From a checkpoint of a small transformer trained on Wikipedia.
Size: 8 layers, width 256, 2 heads of 128.
Architecture: rotary positions, biases on query, key and value, untied embeddings.
Training: a variant of Adam for these matrices, 251M tokens, 7657 steps.
Each number is 128 + 32 x the weight over its row's rms, rounded and kept within 0 to 255. Layers, rows and columns count from 0. Numbers have three digits each. The size before them is the row's rms in percent of the matrix's.

# layer 3 attention query, 256x256, rms 0.0553, rows 223-233, columns 128-255
110:171127112128107121094123107072156100111132166090148073077166122157115161109117114178110163148101162164098147094158148106121129123157145115124133126123128125132123113139124115176088112098099154144155150116165136102132099130186140151150150106191068070130140132164040076144098137197128147162125198146122118132093111161157145166167087005090150141158090130139133137137156120100118144096083
114:164093138121140170181134146117139131162141097148092150119196105141106121104164106094168167091150071199117124100116120157057107167112131146089137096079172169176225094108154146177124064114119134070152078113099040140139128119142121084114143105141097136122127178087150094168129156106123058122131092042141137130091135108166204106146142126168126151168122121161134124100115106111124110088165
116:137133164173112108119150106053129117165145143084144110092081135162141125047149094117124160151097143112090145104178149125106181151172160138150091159165157132128185135129105149145110122113160135099128142124173138112194131122139158132135194110206109128149137137126088116159165108161115114156151185148096152094098192132168201106180069138064133183184100128129158132129119132130129118084100
101:064150148158069140166076112089145146089124117087125152140083065137112158087135102119139143129087169184080148096152102141119127098142183137156135159165114144121112174082112151118098078103138148125142116133132081117137134128153178123162122100175106103079124127180067135135147128183039123145126111174079172116113147137121168102161123095083165131172147091076166145125116043114122126110120
104:113114142143181195115136076069149114152096139090147136124088129096131144106191119096189087145108150202169161096103157118158165165129126181072125120131121161115143155141102205177137103112163122095064135147152120161089097080101142136122124112125073162111136123117112180163117135120142113129123175094188161150137120149058154067178112148137114131164099106093116107105086132129164132132156
095:203117172134136153087155104149129057161157138141138122105123143100135129140161138149104146135115120139143119130158140111180100141171133117129093065159159140148134085099069128173109162124143115090136127092155096081085115086042120060105147084122125171149195085118082121127090139133168126183137166079160148099146104161149133142095155129176116125147068158134102113117139118146153070057078
092:137192088129071087158099169176121150086166140114129126151111152165107109143121127140091134128115112097142097233103158094115104056101074095142127131129069120126083152147116123131121172118116139138167135137106191122109123198096109137131073154108132077106107129153175129135110099102129116113147085138069135146155132176124092129089119110145142129145144140135109167140087189093086111193088
097:065175132105097130146180087186109159120143182157120140101181141161097116116105172194138125105169160075116080170135110117145114138137102134120110128122165098137143167138086075111161149148149104121142139090086184144142078194057103098094075114102215056128164111152164163127153135138154074162149120110110135081140110107097089124075104146159092171122101183148112151144092202099148102144086
102:111146114143062130140151121151141129111108094135145114091202119110040157125107109145124116150141124083118129180200096081151130143112155104137137097110220164176100097106076076128101130088071106090138143081129169124182105142029095087083117085139137087113165074197138135118134140141089109114162098105125141154157119144089153154083124124120145154120161181182147113112091120097123151095086
099:082139093097152176140111089098095170109102112114097140174153119141110099159088166105150074128156130136175173085065090091142146121083093218130154157136096093109091128120146190130089121140102144175131169128111161148116181169185143175159101169081128110081111126121146163158123127076117134077140109126123131155143102156105080073156109170142117065099216110099151116094119149155095199175166
106:156116152093155162135128077179127120076152117113133107129136174123154133105099073124108133118079093062112100062168058119142083170150137141166157133150146136126075083126063080123122150140181076084144118093152152107115156105043106102108191086177132102175158179071144150132092110133118136124162151164087143059066142105144139168121120138120121127149139214186121152151167134115095149080111
# layer 3 attention key, 256x256, rms 0.0533, rows 223-233, columns 128-255
076:085156108104065164084138122182117080162198146188100082071077182122119105122090096124130071114160059118147130116106143079219141085107119104132155129121165170169057109140140123113120086102111139146130150158106130105076114103060146107057174091089174100142141117110146159137105146203160115091144104128094197093117144101149109110070082159175092140181136127108111141110175154161149090123086
074:117047149133189064074168125059127173091111090102144149123113141132164176152151167125091144110087170161149080135131067129077116187136159140087080122078156171141189151117127145113158181135154112144125135065139213133118086152114105192120136125190163106123154148134057147135113119088118156124123170162147110147164176106120166131148146107096156115119123084145109110167100109121154137113132
071:102219130095111108136108094158110046164182126159087097087071194075130118111137089119146072200112103107138161122172155104201088035125135145129184124150155147136075092140165147140069088111137130131158132163170088153092104119068123107079122117089129128156117112157128172123163155233165093122130062162063161077129158100122082077082080153177105107176151105115137135107142124138144095109087
081:087158141140074184084159136141125075107163133168092110101130192101113126132097143140131095170089071094156174136128159085184132111098100122140162143097195135111068118141139132078097112150121114089129149177120148108124134125122147147085095147079080108082142126144159161091121122147184088077089076120123156133135155087101083213108065129196152141158113114108082138091112188173188150096145
136:103122084140115138133162144125084086147131147073166128090115127120160092150064099177097063127171154155165170149147133102113081161129101086103135095113126106098151102132157116100127085077138164091066164106149171120085107103108127076129108103118125095134121134089101108151099157095130132155076169072102106146155073140137129083061123094097105121134100128126067079108146153113142071165112
143:117094077141134147119167094098081211122100168076141169079105128128179088104115079137115119097143191139184090131161106134065152164161113096098100119151119119138163131155133147140116108108153147108126172094193169137099080079108129083131181134202143133176090139105110134160128173135093164168104224134095103134122126136117166112127128110103109116147174116127119104132151077092145124140086
133:197145175110181106130079162130148108180110087158135066191183106159085116158102168150129193110120099103109149102087151127175125163110094167137106154119136090134075153131067093116129185177106108152080072155077058156160159157134143153132096147062101130102183140094145120130122138132165120114153072130174123105121120102177107141185121182165136140115090157170170139131117171188121128105120
094:164099105122176096141127113161141129140122133090097063196200112144110148196040165147107146047087094126133114144118110160119083173124099140112117161156071042128095133137080119093131158106150154092088175123132128112132158129129110113142131140050110128145146138089097104074136130114098121139147093121137122150128060140150136136170153124115119070074068159184099152189125161077135106145139
132:121056102148161120098146111100136188114129137111110077131125090112135126139105116116125122136095154132121107106079087113126112194141131120114125151157100126104145175168139174096139120143146128099096196102148111107086126074053147138111165165195112117079170159117145111144123149145158142114111203149141137156116089138174157169169119118145104144208089161147075177157134129151161074084070
109:144097152120158144173083185170134081123107094111140172164146055105104099107127113103138156140129075143113183112110084195127142147125146097124088112122047094077164092098168077141136149094076176133146133119127046087157155146154148162139077170153143116118112125185099082086094152098079082124108196070145095093137129119172135142113152081078118141174137139102114117134085183117141134185136
122:090146137167135125110171061121090194138097136128065125124163209133188139100127096037135101188113173160140113124131109114094161154104138152155174128136121131122168094157108173091099155148133074112119197116188155126102117110064156075132177132156140089156088157081175145157160145119053129151134152152090087120084173142136170119227149177123108104197155121129116119161162118149123112119116